Weights of a small transformer language model: 5 heads of 32, MLP 640 GELU.
Each number is 50 + 10 x the weight over its row's rms, rounded and kept within 0 to 99. Layers, rows and columns count from 0. The size before them is the row's rms in percent of the matrix's.

# layer 6 MLP down, 160x640, rms 0.0666, rows 97-105, columns 320-479
101:52 44 48 54 45 56 48 61 24 43 35 54 38 54 46 52 63 52 48 51 40 46 54 66 57 45 65 49 66 61 57 49 44 55 54 65 61 71 49 47 63 41 45 37 45 46 65 57 52 56 32 25 45 57 30 46 54 55 39 50 44 39 47 30 51 68 40 39 48 45 30 48 43 55 46 32 56 37 49 45 42 52 42 43 36 42 53 37 44 69 59 47 34 57 44 56 54 50 33 59 48 53 53 24 73 37 62 46 56 34 62 49 44 55 65 49 39 49 57 61 56 48 51 62 76 55 59 43 44 44 45 62 56 77 46 63 42 48 49 45 44 59 53 54 53 54 52 49 59 45 60 37 13 42 46 49 64 50 55 53
098:51 69 40 49 57 45 39 42 59 43 58 57 45 41 52 68 47 50 48 43 56 53 47 46 44 37 51 68 40 37 59 59 66 56 58 35 40 66 40 58 54 44 41 47 53 55 47 33 37 66 52 44 51 42 41 49 40 56 59 40 42 41 75 49 52 53 42 57 50 30 42 57 50 62 42 44 63 20 41 49 48 57 28 52 48 50 51 43 42 39 60 45 54 30 36 62 65 35 50 49 47 29 40 38 67 26 51 43 45 59 37 55 29 56 44 46 43 48 37 54 55 69 60 37 25 35 57 60 41 44 51 33 44 71 51 57 40 68 22 40 38 30 60 68 55 58 56 70 50 54 60 51 57 48 59 55 55 46 67 74
097:49 38 58 53 61 63 51 54 43 51 66 51 65 46 67 34 58 47 46 38 55 52 63 45 40 67 38 51 48 61 59 36 49 52 54 46 62 40 53 33 45 36 62 52 57 54 50 50 61 31 60 51 52 46 55 53 48 48 76 66 45 55 45 50 42 60 60 49 49 46 43 58 48 49 59 44 34 57 43 45 50 52 44 74 54 49 49 69 55 70 61 42 34 48 45 53 63 67 43 55 57 57 51 53 59 50 56 40 41 38 63 49 44 73 49 47 42 51 58 44 58 51 48 43 56 45 51 72 41 49 49 27 58 55 59 52 52 44 45 58 32 60 55 29 58 48 50 46 56 35 51 46 47 58 22 44 37 50 48 51
095:57 56 38 53 47 51 38 49 52 57 59 47 48 57 53 49 46 50 50 56 48 33 57 48 53 48 62 53 44 45 45 53 44 67 46 59 34 49 48 56 14 56 49 56 42 54 52 54 37 44 64 60 60 52 44 68 42 44 37 49 38 38 46 50 50 45 45 54 55 42 54 55 60 50 59 57 45 59 36 52 44 39 69 62 54 43 49 50 64 61 49 54 57 46 66 50 53 44 44 39 52 46 69 58 58 62 85 48 53 61 55 67 60 36 47 72 49 59 63 50 55 49 42 53 55 50 44 49 50 44 50 45 48 50 59 50 55 47 52 52 47 40 54 24 41 62 52 55 48 46 53 59 56 33 57 46 43 44 62 56
100:42 52 66 29 43 46 43 41 60 68 54 45 54 43 48 30 50 51 62 48 48 60 43 53 58 54 54 25 62 60 49 39 35 41 53 57 55 68 54 70 39 51 50 57 56 57 38 43 52 42 39 52 67 50 29 43 37 44 49 53 29 33 39 46 68 42 57 55 50 54 39 37 54 51 57 42 62 44 56 60 33 54 52 52 50 43 38 65 51 46 45 60 54 36 39 50 57 43 57 52 56 63 65 59 40 39 54 43 44 43 56 71 54 58 64 29 49 48 49 88 48 59 65 57 56 53 61 33 33 59 63 46 48 70 45 65 28 68 39 56 45 74 56 54 52 66 65 66 47 56 41 32 52 58 69 48 29 55 44 45
099:45 47 37 54 49 42 42 51 60 50 32 62 24 31 53 68 71 40 50 51 72 60 48 44 48 50 42 42 62 47 53 46 51 64 47 60 51 40 55 43 57 51 46 55 57 30 40 38 56 74 38 49 63 47 42 47 56 66 54 53 31 56 40 47 53 49 42 43 50 66 50 58 50 29 40 51 43 55 47 49 39 48 41 52 51 50 49 42 35 37 55 37 66 48 55 35 39 46 46 53 52 53 49 45 71 42 54 42 56 44 37 39 60 50 41 37 44 52 53 64 33 49 30 43 48 33 47 61 52 47 67 45 70 45 60 43 52 52 47 36 44 57 33 54 52 60 64 50 51 44 40 46 69 43 54 55 59 30 38 66
097:58 46 60 53 50 66 32 40 50 55 42 66 65 56 52 60 47 44 45 45 41 40 65 53 56 41 37 45 52 52 58 63 39 47 40 45 53 56 46 43 62 52 52 30 57 50 52 57 41 43 36 55 49 60 46 36 43 40 62 57 55 54 61 45 38 47 50 65 49 43 53 59 53 52 48 57 70 63 56 60 47 48 37 46 44 57 55 45 73 50 41 42 42 56 38 55 47 45 45 58 31 31 63 33 57 40 64 47 58 53 38 54 60 65 38 48 82 44 51 50 55 28 40 37 47 38 53 32 53 50 36 54 61 83 66 47 53 40 40 59 50 70 43 76 52 24 66 42 45 46 52 23 49 52 60 43 42 57 49 68
105:55 44 47 65 58 55 55 43 60 62 34 35 49 53 49 44 52 54 49 26 57 49 62 61 61 52 34 68 47 61 41 44 16 46 52 34 45 65 63 48 43 59 63 52 35 50 56 45 45 47 56 54 60 53 31 22 37 39 49 60 49 56 59 55 49 45 31 25 57 55 59 50 54 59 50 35 49 49 55 46 60 63 49 63 56 68 65 35 49 50 47 42 26 41 47 40 47 33 55 46 48 40 70 62 59 35 42 44 34 42 47 57 64 58 49 57 40 45 49 74 54 66 55 41 68 74 42 64 40 66 57 33 40 53 34 36 47 49 24 36 67 40 57 55 61 48 31 62 55 53 49 40 50 52 59 46 53 48 48 57
098:54 33 60 52 64 76 53 44 57 50 59 38 56 28 44 42 38 43 71 31 59 53 62 41 61 40 39 68 45 32 66 64 47 53 32 52 58 40 29 55 45 58 68 50 24 60 39 46 51 49 81 59 56 48 54 53 54 50 38 39 56 42 53 45 59 50 35 47 44 50 33 42 60 56 55 66 59 61 52 50 37 59 47 47 31 54 69 72 72 48 59 53 51 47 55 66 48 53 47 53 47 44 63 47 56 48 49 30 60 44 59 45 50 42 36 46 56 61 66 49 41 44 37 39 58 49 54 42 45 60 42 57 43 62 58 52 58 45 58 50 55 36 39 64 53 45 68 39 42 50 47 54 57 34 59 38 49 48 57 50